Each number is 128 + 32 x the weight over its row's rms, rounded and kept within 0 to 255. Layers, rows and columns count from 0. Numbers have three digits each. The size before them is the row's rms in percent of the matrix's.

# layer 10 MLP up, 2688x448, rms 0.0398, rows 767-829, columns 336-447
096:113110129145118148155185147098111179226127147146186155145118085154089115109110073154146078116147103161109138150121136089113126085155140039155147157136150119155132124088182145122161145143154160133087147157111145150147084146101148148112190144090113116080111118168164102143071143210079142109137110132127121154144078135126145178148124160071
120:145166146171172115156152146130097138097114126154158132115091082142165136109127151143141131150235132143130144157148133059122120093140139176149183172080083134072087157098148166083129106129107136115190089117061153148122139124197135070121139129123155158125179168111114131147091094154163105184201180080169080073161109129097103086095145161140
097:163113157142151069160136121119187135205113159131148152118088118109112179148075074136145193162146155136063116143083169148131083102227101076131097126142134093144036174116203069090173155091080095115176126045153116106087138093171099081158104152094072089126193103141146158091099039177171163087135113103126124145099133111095096110103109122185
090:122151171074099106193159073155158128108136133123096122072092066126146126117113127114142139091115123132131131149066141168131093168080129136162130160132101158147137156145143085140159138160136198125096130141108149159174114110154119092147150104118102116147111070162140168173107098101137149098168086147065107144127132105105062157156115121116
106:151172126154137111087115093120109144106105143157171128158122135164142168111076090142140123152236147122156149119096119056143130168142173151125123163145060133157068190103131154115137107117097167140131125172120146100128127167124143099131185058125141131167102101154092176140096113155127113138173115123163070166111139180126155159159102142156
094:148104103165105148115204109114108149126092131145156125138112134145118184133165185201118102139064134086104103117097136110138109128149146142146085099083155142134139171183127134151053094147177144141084160138132113107123122106139117067116169092100159137162155125079170109118149139188174205144119181154107103127151171102092135126126078119110
102:172140070138095152112124150102186142133128151119125114098095123173103209072113150097152078185167109098087150119162159167089151114098114144101154128132130129176148171133113123163136136115162142102134102054150116111137126099091150133152089095129114121079131163135169124124087196130148152117132106085162074078108148177170090158153137127114
112:207181109146138165139106130123102128132159136136166169153066119151167173071042165064150121109152129158152123110163115123127112127160171122154110182101135105161115162142128073100223123122057068134107120110122160172131080066122132121080119107111148132101113134091098158099110096168142163090143119125150155106042122146126129149094108111152
093:140179109127104111120125093110112157168148169131140194158066163155141136112087136152143101129121115165048135223127165091092125103098106131178114162108159132101172136123137172138153154165105138116140120182088110164157159095144108113103120144137142082164183079126119120114130173145100169132110134126082157127105206088086113124098076101148
117:160138108157135155144074150130121128123084106144129107082172060133140097059111157118187085159163176087107112138139111103090143157089202096143142125112156116193103131180105147142156168055136074176130090144084170134081116079137131085034144079078090151097078188140134172172140084143153122151112164128121046095150136120129111165099059237154
090:113123128141143121180170214146213152091094097129148151139069083194062099134124137159115147179149127163063138120106159107150148158114109068196128088176155161115131113066120074182105127146136164100124140131072073155127120086148130123113170094089086163135129133125135082168077112129166129161136162115056156094092165145116132183150122133158
109:142180207163092126156142043079136115121126101169112098077126127128111137076083044110109108246117114135136124101059130123123060158119127131139146108165120143132072113151158143150080071134067124174174103114120113078131135115158165147087160126109133175071125113146162144076097079198178124164117137150096031115113104133120084084127151113053
101:129126115111152136118118127124092117132180132092091164147111121140120120107130164098170087112163155120110098153118195130072121088124117065158152130141189073145123170089120207106126097128136157158107125054122097100127107163087117176163102041103147076120169153109150105105143146147140146114063098190184138188142155148128162144148081098075
099:096123126164168161105079131107103195101103114169149077141171113095105162126116081085181117103118151160111155098151155143121081146095099162127238094085110134091059135137166156138157179161130139130130120142110147133098183181110115113145154136096098081139123159135168160179102149156105148134102068151083107138160089086108115072103107102120
110:155223192188089216143166142105175185097117100129101159114113127150106129091089161081132099175099171135095151111191129135117154143131182159133153171103168128123080118163096124127121106130089117148125073138105175110127062082118141105082139177082145195107137110170123130164137120118144108168141127139027143135184159162118084100112082163097
115:176080130148149114124084121157123177102104123151089134097168195141108100126073075074197057182168128104143159182087102135151134193085106113108130126107155151134127156101146139179086174124129178157106070132161133138116156139112075070070157143130117131097103139134167141145135144122131113134156155163139128139155082144170127149152131127090
101:148089154096150127145081149173084114135106053137123121144187090134128112107139077062133092104163158118092153190129149111119158113123120113139152138127112105139107178110143158103124154156120148141139138092071133095120149195159100086172183109118090090143104175155148135117112173118160132122131119129161146120189160103157148171101129125089
110:147211139135153127190085158133093080198103047162200169096078191098078137120085136089171110085123092191102144168119098132080103140124129085092136157157110095135078099114148119129145156151107148163152099120102104161136134109164137144117139143112110122151164125088155110138069179080124124101138115105192147140142102119146090160185152098129
093:126137173180175112140118123079076109111176153183204146101096094105092131093107154123153114065158164110108186085150125158164139158171120139099115129118089190127087143134115054102186168119068106116115058147130130155105091131141139128137074096132156155136187120069096117093075083172096154128117218101087083146176132112113125152120125137140
091:132177215158105200137118133123115096093197117102090116103071119214129130138159146221121094135086095222136120164102131091077081117138133106122148157126137067046116154125156145145111115136175139195134135123126138122107099136175151133101102140110118143123127136145133197122145147129105166150105126127077139106127125132119111119105135090104
113:093143156137126078127118123059114136125117179160095133124133126141165194144068131133139153170087134122112124144131183102104154203087125078124088149088087071099136145087126149156076117139163096157144142096102125064127113164162158106136123132119158107095118083138160095123075148176141142118100121123110095131134115213075121108132136128115
089:158165127118120127136152133132155157136152081066091133106131104125079135124128101081098156084160081116116176096142101130174193079135108101138143077153125117073110098134149094103107149159089077093157137072149144110115115130160095120142126115142115160124149152156187109129123096068162142139151149094112079131097109122117140147146087111175
091:137146156112128143083083103168107131137183182058093145125132141152119126118141108126166110079089079180106170167123174095138070150151098130106131140137139101125151158106126205130121113122131045117087150143150111107111128138068120089140121062141129097159139074115166092147064163117101104140128150126123093133181154102154178149101122106103
093:131116160164129159182124141156206138120116129127152085128150105100081100167127133104141166079144107135135164153132186094137156153144149110128103081145168065101087167105115136226145182090081143133123150030095094162083086116144071137091166094109139108157209095124120170128125134171176157150107102116101140109104150140156088106126109145153
094:170087081081168077135112118158090176139121103149055138096195112173076144153085153143154128138201124140078172114095151091133099060108098095144204125172143150128096163157139090158153110149160111110129113124154101069116101155134135159125170126140130135121081100116103146099103135129169164072137152117107108154107103101130130169174083153091
107:118110110118166132126093129152089135118114120152131145131176132097070105148113148078169058056055141157135117167101160121087137082084121071128164152137133093204092081098173198159141137112129168160114088195163121112128071078090152118137071069147159070110102144140156134105161115101126122167154153172057136162206087128091113107124090104069
122:148129156182106138135153108104113115146153108151092092159140155186141149111163141125163124138115128142113158153139136113115123103175139076071119103093122114100123144164151098156131128084134104160126064114114140061117148137110162087152165108120125130086146138184147138165055187188178098156115160175170122085115138128166149132119106164098
098:144101138120023152129163193135153086199110063164163092165112109151077183081083157086138110130182146122104151143126164151129106073128152091103140158124138127163128139114094119129099168101141122154115098118122101054142101136137135142126103110097098131124144154154174165116073141126136159065131112125142056182173082125135129092164131123107
124:125081119122198106099144180097108151126125066168070102169123209143143198082048141135183119105158130125098094149105110104094104120142074092128127174116128112153089168177160177087142143105157108144140086149164171102061160112110095060077164119075106127144138120155097119101092081146128137133183144112081129071146097140197152155190054147076
093:098140181145102151121130109092098138098152195107117151160110105125188122106127158142131159211165178170099146154085137106121151123150153090153105151090134069164126166112120081129080128138105142203113088118035140115122136144128134178081214147094129138151162102172136156110099112171161143156151127131072159177160105114136136133154071139076
093:157089137138100178139202105067170129098127092178023115059096103133120048130149084104160128101125119144091135176196087131171148188085147131113202114117141128145156094108140116175157152137078185101119112155146156056123134144208096120170140148137081080123103155100116132127116134161114168119129131053168099100084096136110068078138186106037
094:123141102111148116110179160104130090141157146110146150148089176142097088112109114084111077150112143146083133128111134129176085147157159156180165141102147144179150115151197157150135122131138102093152089095124147133151147094106113115158138098141179144136153098047123099124116166132109108075130112111186113155060066085158197144104047152140
116:129125148123118115115110100118153153178141100159100114161137128124092106129124079091153116132103119119147106158073121059112084089138109119089084169127107139164072198122194095136091151106117135171140101134139149111156116146143113134120127137101123177092156120165166145158133151132192129137168110099110172144181093157150125125111067118068
102:110129133097111160112141130135165081179150101121141036111072155099063157085084153115146126129126116144141158090139128133148142056134127133123137038093133072148098166158112097150130157105141114146085087126089159125081112151104144129113137172108158094120091128166155119124117136116138123137147157085148132115131113158119138169112080169174
103:193154141159150112127089182135100141138154062204125157136122100184131129102095051104128182183125104116135148092083140101124146073171103099116141180156078088060190116116143148111126130145206212132144128168176091199132117090164137098081170111080131140133141119107139127146163167157113090146151141084110175112135129122067154110128128108055
110:154146127110132087121083117169171124173135116104119116134128120142116146154108132096162142140129138118088110171127183112115130128149073145147178177097127145108142130165169136117173178138165054103085121059117137182127090160127094119147108114108028179107120143134133090110141117113146154139181103136100074101133145141050163140123153170130
102:157166183156113100069126130153135149100124108164128091103149175141152182159097125106138122184102096168115162135143109197140132158115173108117168122138085107185135153210114077098101116116081113121114130116188137153118153132133143098113178093076097149149120134085114127101104104104079105161165182169096141091162099169166057119157084123067
101:169133184127186136117165085129136122123150173078150102126116149157127126159147122154119120155163113097119159160062142130112126118138096138105121161114117126113146140119176110169143135129155065119156106114125112148161110102107108088144068138092117125122160154119133147107167081194147175110126155150125091114193162151063182144130170114124
085:136124095164061121165156126099127140176104130110046095120092140130131089117129160112111084208134105165133115164129134169112088110153139210167119108133126103080102116127084085135156147173119145153115086160126119109172124125129148164137126167103154065134154069087139137067118161134147172108156133160076113082162157195180169062140157137114
088:104149131090144207204149123136060113151155159120090084165069057150085130149092136137146116184174150114105099095106090059069083127169083146115124118134132119100136129087125101151162144125092136175151102061168120136117073079136145122120092060089130082154162104125103128119121169142108100147156181148134057207133145110124137140107176070072
116:143136151103224145135131145139107132166193083159114132148126163136107156082143122111174115101171146167136136183116150059130140110123109123131169099110080064128086151091145168165175076132156172133065111147137083068109105063100114111107167080097086117107095130138116148111150121162162179156155074081095134152091161143075095157130152110167
100:129075121167087166140176083103109116101127148132112100144121105118160191116109168139128093164164210134131139145132143162135138125105127136164186186194102097111104104135124151078124162110120165171096127137119123082121101178202093080128100106072145127147138230130119125146092095187124171166135157110122118175100114124116128143126087113102
100:175097151145140082179125144079183129147114140122098153073155158172102133142125142082146115123181154163137167122142132191146185100048073067102185116089185118119135069155131196144165114149164191152176072123126134153105084176157090107158142149093074145159223181151108112136092114130133180111072092114146149153078111167123114109135155082093
095:098128161132208134203165137145193129173119139195169130104068110158121131149166119110106154132137105190103148124108176148085144090103106111141151147088164133096136195132109085139084152090083133153122165098093126138137156145143106093105069163094155109118130147124175097131097121194157095189108124086153156087142119099072050093120165123105
100:167060128170133086166164144149155146124153146116113072101123143130077130075080158088114168115082112127066128152155122087072106152157071137141059086118147103107157158152065206177085150151129133146123162066161072130108093127117072047164159100091104179090162115120150156164123086139113114086118112114088157157174100132110142119119111086166
110:157092145140175068145107177114077116102165151108084117149107096170061115096082155132104130150171095126107170192130136156147088055147097122121140097097124130078075106139116126148168132121119104153188098125146110099114184134210099124127156094099112099062159111136090146093058137122169168201136127100176136139143049143156107160117106127082
091:135136124137149109051177124103139103120150157126111135176096131127114115066095133168152115116172118105103094159155119107092095155112150137111133115105092148138154133130176201100084155108144143102129121147123090173150112125069099164095089128108112134096116132073185197169146110149111093074111144111148154125174107151137139126183172151098
097:206158131128100119106122158108100124125200088117118100122106138157129140136145112191146102143183128078146137143123141068063151116112175125144181145083103070144091134132114124113104200128146133107139168124129126088132098189103138066107077148131057059123132186074082212145133120147100123158194169116110135135151122116129105127117081168119
094:127094135131142134140108119145128120172120168163143171172072140132095161115134191100118142105133153116129118140140136151093090099111114158073166161088174135131175070141145150109141156116089176114131141100126094135143077150140141141151134114111160103151131069103157152148102136086153040084160111104071146080116139176144108080124094155113
099:184108106080080100097089141109138147170105087112128133175120100165105163095085150173150143157109134177105164125120153110159088124124082182162181129150174176169147128071093132186141138125109131164139118114160110171143170064137136109114178119119136148058099098081161170146125107165079151158154105204156107190077138136081100212110168138196
094:161211137126191182160136090165134120205162174128157179134083118094132187136129098130113119154195139147090138127143162118160110140115181108128128144103108107196118131132147064146178122131145138126103129049123121125123125164102107118119174208112174169102082183130140117159096130073123113095134084100113062130164109094118128155184139068093
102:112125111130066140123140109138098140134169104135122118189081134117139133140161173083146142137168179139110140119120133097093131127100167148147075139131142134092115112097190096124090152128113078151120093132107075075142149143122104166120119146113033111139165158102140099124067121119158098173169088153093169103101118133168134161121136138092
086:144137136156110117151091123104097165141132103133151176127137150174099122128098118112098119190169132128088138141100212136120087069117068109189151163127132085126115173063144110123146154090149161158102113104149117113094140151100132122124051109118109140133148129107128189145195125080139144144121120143110161153117114219173181114136123150102
100:194182156086135147123093140113127154162131156126166097181117137153112179133106083080127164151158081106077137122079150125151121095172088059178158189127120176090105160172142125122094130080101142121122120125151208091146099061144153106119173132162101152131134140091109151145167120107083146163141125157117116122110156146104071138135115141108
090:170144160091063099225133100161132097090165089141209095112164075158093105166053139138119179158160165155110147108138113116165122129081177106146077157132117101083122105172089125098116134060120124146128124069131108060132067103167079118097129133092153073145145108108168138106090116123111164154147096136159061135145114078071121133159108091178
102:100140164115135132141096153148104123142097134088170066107090121125089138101075146077105112166107230175119185121119111056117097137153148149147108134120126126158113125074135107138156147152174145133164130129101157033114126129128116069093114135126128150117183147126150085163092119154130136116122157135154125149234118128171123156107113110138
097:099105101170184089160135127112176149160103092173145102135171204166087143101048100092141119097103065083136094132151139178159122100158150140116107217056106085116111193058182186133160120088089136128045047131122151177109085126108087104090114068115131118142165097112139174099151097161162098144140148114136118082089115152156090167113146099101
104:123141165110143158204127141123180167137195103138161120135149114115108101126093164097151112120133129150093098107103185123116156182129143088176133143127146160111109100157150157146125162127086104135119121096147170114075081047161139182156097126170141137064105105110137191173135098123149103096140059068160130102130116103142131073110115138167
103:161104105083135119077141123062122082142140140129107073127081155173115134127100160143105118111130159143148208131140102035134139171157093146127148158090095159135132123108123174102127132107129156140113120098146171113127089154089097098080113033077134115172057169111105209155110092172152091197169153125121170124091114131117150175123134126091
111:152167153177168119141133146152122178139126141126152120121070143136157143121106134097128127103083157138121117098100101126192125172100144187081119116132097054147122142117142108113195136107134171135100120109170126082113138087127169162135111047078090189067079106139145128091108119143068123144165046139145124169140143087111104154115149128116
115:147109128126145171112089092089139186187181111177182162147124104111063172110095114048106178074156140120108116174088187100172077166103121092156135168121161159151134161113148171202198142136140154202080090156140163164108124094096143084084166115138128133081155140103164167151116112177177101119130186156151133114146131099172098135148123173060
103:142137106141106149101074113092149133175137087139140152088107144123122127089102117141134065152086145180059140121125171138109146096116127138155096111131180101132171178087067117138118137164132121192092134099158152134112126129107158122058141150146209118121086121140105115143145104235114196123076049220089136140140169124125194145132095103102
092:118147184218118151163121122188119135157094086145122106115131116134108167131106109147099134131148142087120138153142068129048088082149204116142090201094125097127145105156150089152146157101137152176155144113059117094143119087130129092126154109108149100142136069152168148059134194140156090090127139132086076154094096123088143200148145092126
# layer 10 MLP down (transposed), 2688x448, rms 0.0338, rows 767-828, columns 336-447
094:139118145167154091095111132156207100136126106149102151065091139130177111163180138163165198160117117150079151094115097132131129157137199163126149120124062155118122147147140144146127159143113099128176133061140080097142085125161120114196090124115111156102144088098102159123107104098116097151177138073137172095107151101070195150139137115137
131:110129148123120110107155145097082110118078091126100105183165159116166147131089153179065177155112152121104102118141159123131159163072086123110152122089156130180131142171133112112126112115160124098159185136108149145155134154128113134173102106131140134128117109116136127150181143136149091113089143210189128132176133149119157099141215152122
096:140164094079132179100095101141138156124110122147085156106122171165139090130141157170138155122057112107166168135103144125127132114106111125140100140150092108109149130197149115142091074161170160172141142150135130141115110073089129141065116090129135177187067123160171090170136201112153113135140104154056127081116153092142139127096115150095
083:105056095181161148156071165126114101154128141110171155143087192084164157164159136123159048178183145079049139105112141084146127131183145142125178141140102103134114129134120141101103140158131130140165114078147119119097172096148122152155124158125134124118088193132113116137070078127142134185183201133190095163168102136140146183155135140120
104:100195143116167153157162136097092099146191160132084174057155160109126118201153171109097093148134136154110114130151152101178160128103156125125141144066068093163166095142147145115056123122169094099119086073157058127122119112149117139150057191142155112165103104057122095100128096052123127135087161113162151134122144158132144103158151136154
092:080150128036124116125070156112106111217172103138104106117123091112118128130130125114073122122157127137155143106127140155141100167094172112068143185190119132143073125074142112110194139125095124120144128095113149153112128105151183174121088121171111108098148087202166164143151111140068083166166072169144120138123145129167139155105167139143
107:129150175151125078122120115131098142105143158140148184146164142097146019126142080081159135149126163128100096127178049097164122138127139157153150127168183142033097163129095167138097112172122128145149165133152140144138128178134134105157134178082073143154119180104134140096193145130115115156097158033115158073106101171146132136121114141114
110:090122153193104092130188161125089128110106123108119095054116112157117123155112110140194124126091105122152155061166135164149144142087144063134128099103113124153107072171098127119136138111127118096080153137136097149067120131120197122116098168111148150079124117092112117117146127155140094123120119065179172120122116104124173085156125125134
093:138108184076165138124112107119122124149143086149072081126127112070134121162170109112092170141115097094104143152117079134127047134090143156108136091148103111171149160170111136113106129109135102106145108108132104119112143145134169071102134111123106104050153151174140074122144179157119102193155116078192130185124087081126142206151128131164
124:143109094102121138115130164165124113120159103154109107121155109121126156100147102144130061137102122126070070087147089176164092123140090111091150128163100152138130076173139120099117108117159148137164128127165160175078148133109140190084097100127108115117119135139177078076113122174114108124155078131057061119129145145080150124154140186105
087:109139136122105086112106076110109144109205103104106135092134168128190166062105098137162104102135113118147137121109144092093125163135197156139140176111104039128150155103151161151141097137113113150125096167159163125094141151096142127110106144102089123182131093148083168101099151182102122121117138160136140060105106110096119103126107153105
115:140089117112147131114129099149128169110184100100147133191140098108166158151093158155166144046098104116086128115207121125184092161120138182127128182093149085097115155130156194139150150117131166093132178125111082172163154144122070106180136133085129108105115093127122131139184137171132106130123126115142133177149182087082141141083131160141
109:167125124107090105121112148103160137163130114113106143088104124152155141115162128095097091162089147164151133120148130159099095113148101162129112130123158195082132155113131101130131211134117106161128141139114107190151134147165139100101138158109052116099149137154115182119125116125125136153177139109101162100149159086106122116168160116159
103:182113091126121111158122158163124080155124106130116181097112129134139092117111153184098159126120105121130080092165107165094153130091149137107099127189106085137066161102135136173167106150100162159111138115084111158038085155117156143115122140151128182036135098092124166063122136076090094063137109139141188182110078119135141150148113125168
118:127055139161150111107073135129093135113097149155126138202098104174108209185110112158112108095158120114088086121118202136117092145116123142111079152192113151078104121135159147127103114112143169134185116171070108111095149139121179111138106039117153145108130167164100155105147093167121125067130117121183092100094094101126161125124113113059
120:120086155065146166137129140135116186184099211106089094093121128146073099171092109128176122109103161147041132150074145096142126092138157190163148063153098134167082059095125153051104125145123128139117078114141118120105138086094079174120136102160160136167137140059075134109105145160158139121069123113119130144076059119130119113123161131138
100:168205093115159167096153093103137195100153167132110139168164211084132142125132186146081130137076121133102121142128085102110134124160149092138149087106128173115149134160133099202105123095053135103101119136182128113128135159080163113168132114114075085122133125087095113140148102150130112098138142162105129140123116126149113050192148125129
108:081178111168165131155135096125094106094109132135207122166140106095155102146112123096157140077092117115135122097157108082092154125141177103179114097083135134165124112100111136126151106104108135148096137064157102097080078174103134159105073131163062126134165152204095097134112122128162189134132156124083099168151132151201116172068115208106
096:159165126129036126113102145141102124113145130142080158165143146158112156130106145095118098120151123104161133146181130134127126154132100129153145109109087073139134098123163213138100124151200104132096118104131136126080117096109131097145172162108140134057098120134143125156183110113127099140103091128164131148146106142055107107172213114119
086:062120127131133115088137115112144089180092132154148169107139114147121106172147132107093075140202154045136121074172166141190151149157161147147201148110121144184073109074174089154140147126045134107134043110134146120127104130175116133133113101138094100137150067101192135127119133086123138103119108143146093114154149175141119097094144127163
125:164110132075130178080130178177143159130121132147142141120168086107122083119188133078155148121130169131102090094107082118104095084126141125117160088190132178108127115173115113137129169118079147082117100099138127172112158131108098155121118203100087148159132168123129126177151091097095112155162114111154146121101133082145168164157124102161
095:102119149180131123087130129133116121095068155161115130162171133085190126153095150143209126235138171059129081130120158142108128142156127124152123107084150172096154143104123125136123151149157170112085158169112113146102122112140121126103154117096141102105097165122113128155151126172140079050126114157119129097135114131155158172102136089136
088:166077136104102131149150118115095114085124110160160096083108074216119146165104138119056164160174162113049122105094194122114156083103147155138089147067132167143077119121146110120145167183155139155123133146108138190160073113205133153116115124131115095140154111106143120107147092135142058161067148158119078075078136173103182133139162162125
089:102167129141112087080123105080121099153126155168080161092115158134124189124138155128109119174145136157134113115138156139150150086097152199187194128089147104118165152108183131122120146125092113088116186189212157154084095132166147118209091156129114137198081077113132119166118163127064173100100216164158108106126121137094134120148124118120
092:159168141179134120099108119138088122131129095075151117115145132111142171141181152113127119115081157164175076159179166124077167150091153105099105207128137158130165099116144113093116148158098148167124123205133125100098099136120063114134122140155102080132175095153146163159130135110102129199121087140097151124110154112132110156165158140105
100:136163117152157183137135128121136138128174129143152191147095121189126137104118127123132138161122129109137147080125162048158149193093105129107111151105126139110129108156103073151155186180107049110049081155111190178123159138197153140176142208117132112122148124104123128121111144147166099037153107124180221043094134099125128156118089139122
126:118100116183103184124100121168177127128117147087174147183120133122169120150154136153020184101100136145048142139165125120095143119154108060104099124144192120074172162087127077129109110106118165190128131121116072126144190140117081111221069147152175081101122118184099143139114117107127118149050091180156179128126144114161096126097102143142
097:107186167105107127128155072129134116131181117145135136048124120150138118123126183146203107110114120091113132097127107123144143142064146139127035082057143131047112140150197159138217106167109136144120116075096080135136129107131169097134139156142153138127133127128092144150155110084140121134101144172133122095102126139186180109107202169108
148:095116144181104061111164135136085115109135093141049076104159155094133138150132085101228102111100148145174167142135119174145104125125123100151123128083129146159054107133141142101118105108150089118118132144155164108074159142126189150097203152121146142125160153173141102165092126114151155114148130099052123148112160128139163149139111089152
094:152105111184123110150149119110172167134104149165122160088154153114024081180136118090135109139124131090116053092159148120154145107091163153122107142149142161116133060150126119128135163130080073114135125117148103144090083127126064135191092166181167118144127129130130114150124121103130099119158124128109122054126133091139121125103184112140
091:138141095178108085118110125190057142130181143108218170128121097161147165064127114133118123160150118052159121116113184133178159103109087133082096174103034141159133104154120139105104152157080066115098143063100147140157129133137175136100109137124142133095146133110174091098129114115165088147168151144064172077181147095125175151102137134197
087:137126102131109165191150129144132107143036122109126112113113078111153121126096148184166161136136081110165117145140125101075134140109128149124166119144101173115151170119084130107118157121075144095111166110142090123086114113069121147101148154056139166178159085196103156166129080131117088229183125127129131144177165152104117147184164146105
138:142091122158096140141124152159120041135115109097160145175081130126127136123116135098152175091136153117055142145165121171117173152168131085123107158158083120092118149101121098109103100130108143097141063145084137068042174108143112098146151143159157101124134131193138079113118231148147163097119152098117148159085180106091116173111085100143
108:087169138073124132094127109138146162111087117119157154110167133119208104179094115130206125092110144188061166098123077082184082110129124173145145117160162142143142139121082130142123125125125178157182143108161132126118117168218084135112116143124080113081090074057118203099130123165133160124185073127109135147077150129116105099110080117133
105:127046107100133148122127167176107127075161150074147066112087142073064137126115144150150128161201147120098094165074060100137102152079112082151148061132171157111090134161108133106124149133088099074139068134101141129102111118113105188170075106154144185135121111120124059167115107141132103103112107132117122152144100157140139119149114117146
108:166174128139171111131137082182138170146124141163166107132127131106135116140142123126084137131117142162081113143132154123129151142150113141159090133122134104147114135122116167150185122120120106135084130123111070125137121134136151105091142065174129135121121093085101202171093146174078179087170118090127122156165109116147075109068114171096
106:131122116146127106098138199137069095126135121164108164171100081134123086152102123080120085125135109112127117142179151080118110155148056170110110145065105136095142116131124159143124140134132085153139142157102178161068097134178240132108180130162140127087083177154135162152163110155125175075130126123175144120140192104143127134141144107145
098:159113070090120131127136156170125058150124104137154143121147095134106171089112124096204150119163140086126158131144169133172120152106128068110143129156165077183105121097065144164156074159106163113108105123096181064113144181117150184119129121117157123154123132161106082124110127112080071083095145085126139121109114169115075115152082141098
094:120144138055195150158120173118166094130127145106132172141135122080063186142146122156197161133134159108070120119186133128137191163058137113080136174138099103140133126129175145137128120142133117162166173100142156089110170097104102116131167080081143174169101142207155138115164115118151080124104120099171087131072099102115111167110141152102
086:112158138150152093141143134119149177124092152149181199106173194120126127121131126148162135104102130117157151125150156162165167148137183118104168133087090156109143144113102113142134144100123127149144144181116149118110121157125162127087155164159141139133081108150173128160107148111109118086114121151124224116155090164107130145194074119177
120:143133161129090162116103093113181103135112169105109098160111127181121129162137142154069135097127133196153134120110126096106178118094121135108102117122187149150115185111082090126089108135170138169139121110182138116072188159142084101193109101156152209129128099144096172173142181142171113147126149140159216125115127197117111137113153123122
090:162166169065154185134161112136153095170160139125143213028106112166136109135158129188150146069107124172146147173088153145148166139155197116106123126081115112157154154114120120126125098168139119116093174147131110154143126072089093123106158148133110080119103113184174134106163075146183149130095097197127083136151138147117096133161177133160
091:112128120155081210131131133143161122128113134060196194105091096100181070161127155166175103168116128098127115139131121134088097113142038133151117132111108173098145182170071109076072145123131106113115144078102072151099103072163087129146188100091190113126126186131103121104117132077157090114149115114090118099149112117120173138109085100171
101:163099128141081175083139110111117172097141143109081077129187129096154140141096117164211112131154123104162128156097043123136096136150139136135150145137099053107087118133138150148138166148187115119086128124178145149034129100134178194088161117148149120129132112140118124151152102131109144054114145134083103157119121169147130098126121131129
100:097174125092079153072079137098086111211093133159117098162112148135091152068163110135099141143137151067140104085104094150181155131104121120177172115069126088197133076124158076126117139136086139087107008147108197099103078087140214170143086189090120124137054115125136086144126118173122156114124111171197095106123163177189160157072134110138
116:139116117166123138144135112142163129080124136109138145112098111116119103110103152141117152109065182145123129101197078106061164102133152147152157187214155152092223132112154113139111162122159165141053107085110117083108144139104114110156110095136099170142139072170132115137177103101110163131116148131129138091092136111123150124135107137113
079:104101119173162100156139186121152130136109095125144085165124139181115088118109140090120089071146074135131164060078101126187131083164118092156091110133148112116116133080104106152174084121072134125139122110091096099144169132141127105151114126113103111141180106109070196134065112145117203143120143153121092093150134123132182144119066122109
081:167153144141172111128177137096139136161040126140096165130103124160118083126173082108128100170132116179154127129068162108145125076192168157144071155124101171165147134116168121157160063116111163144100108117131120202161139137100102155107112145148144155180118066151124095120104132105103147104167071225147088126182132126183071133155131081148
094:136196163116138121154127115118097093136158123108113074146164105072098101172176108121101112148187088114149121152168132084104198120138141120109147089117109148143076156152122165106091126111121106128119167117082153106178109103124129100101120125104095115167142196114110163122128178139098181139170138116177097152048136161116116102113046167178
104:070155135218217114119173138167126142140135122105123141134124147178111091137205160139188125113152131124117116154169147116147125123101180038114087130117075151150100144143130107075081134106098166126159053056102116101097136170166133124153085150131131115190167135097133072081105103120177170155079128077101107071132156163133142143158114108117
089:151112096155096084126149140092105141108078148117134106141098132193157109098103133079205108068102124138131058079122125071101166112113126136095155131180110238147202113146130176110085070181087119093153160149121099127182120128151122110098090123113121164128170126102090152106150147182163159152135176113109210109079082163113159134155103125105
098:157081116106183123135148144129183131084125117135130145098165180165077111126115088129109128148127094130111152045072025088198174170130117104156107161125099109105131119158142130121161120088101163139130188109107148088172166110142103086123173189202166168121134085159104158129185155079080143133089163088128126146127090130094113108135100119146
090:141145154112174125155133140083158122113125128180119110188137096053066123129177122140216124073104131178145138077198057112127190116159192127120144097143118165117112138174114123114130135124121167098133184120129170135138147090112085151153185093140133119179091128189084130142083132145132147166076142134138119098154112154091130107118176164147
107:088125152154154136124146121148148149136142121130110134054129178111169085100167105120095057126114143138174116168182111110119113149118173184137117061074135101129158103108111123120124137127186136142127153140096130146122172153078121144163133168107167052094181120197078103141135180156159102069116118097152169121158128111144118173131146132124
086:093137161212185115072168091153153143151085144082088145142103154106120150115160150120179092138107141079170118102213147074133149108135083090134125095164155106166140182137152163148155135207121115130140117173105154143148111169091145152105114099143113145104117142149121122128122096103166157129161169126079101116082107149151133120165123122108
109:142167125097128085093165107086130165133180109153148162132124200118119152155094125141140145118137123080137114050173155127144122133119179120162089124114122142120151136103126173128198099148074102144081104132142172148118151106096151169106118169169097108092143170188058143116166126130130102139129072128054168137098079107163181106168164147110
090:175152150118137100166137104129112097154180131113126142143140141118097097122164133161162112107131118102167132167099091080170192145105088167164110166184141163019159138093168114116148186145144095158122217153064134116125073065173125117143093163155164129126110110228096165144105137133117096076105125098132183152122112129161098087073166124123
100:162055124146117074052109084130082148098125129201061106077099097110140131130142089148138109187144090171131184127106125096112070126162096171126146085129129169080179108135119186177147084120143167075171096096134110143112151142121187059100197087120141119142121190130066099142143184120118189158162152094131120104116099134118101170113168108099
107:106072150170139104140142115117171136147134122181105182076121103134189061108127135115108119101118144183134133152106173130132132126078138082162071109141143114116106121086150084138163117141095137088141148150131115086130132116133141114107117197112136080154186097144082139115089093140162120073123086135102086151127102099155119116136067116139
112:129061120124088103082109098133121110101104149171110154123105078136133097132131148150156150072133109097151114092187127121135161113167148147087142107090153100088190123088147131098113122141136121115093170191162158124161163122159148119140189137171182065139118155140122146165109151086138135136047114114185079099121141097144158177115130052090
117:117121125128163163130137126112140112158160111099131153070108079154191085105151139139134145120110148144113132073059125117148117144145149121147116107115123145124108096146123112083179104192202129135114152154108108093165169139127182161098066216139159126147158150137072103139201165088080170131134116126140129103104120121171153086095130156129
109:112105188098149117145150116126086126136112124091150121191134167137112135136159137143068217074117120155188130136134086113103127167180133127112142137118120129097105105177170144137146077117205167119091106175103117115163136157162088113201133096123098129175171159120099144103107150101159088156122144082199177107109083150128062118089136096141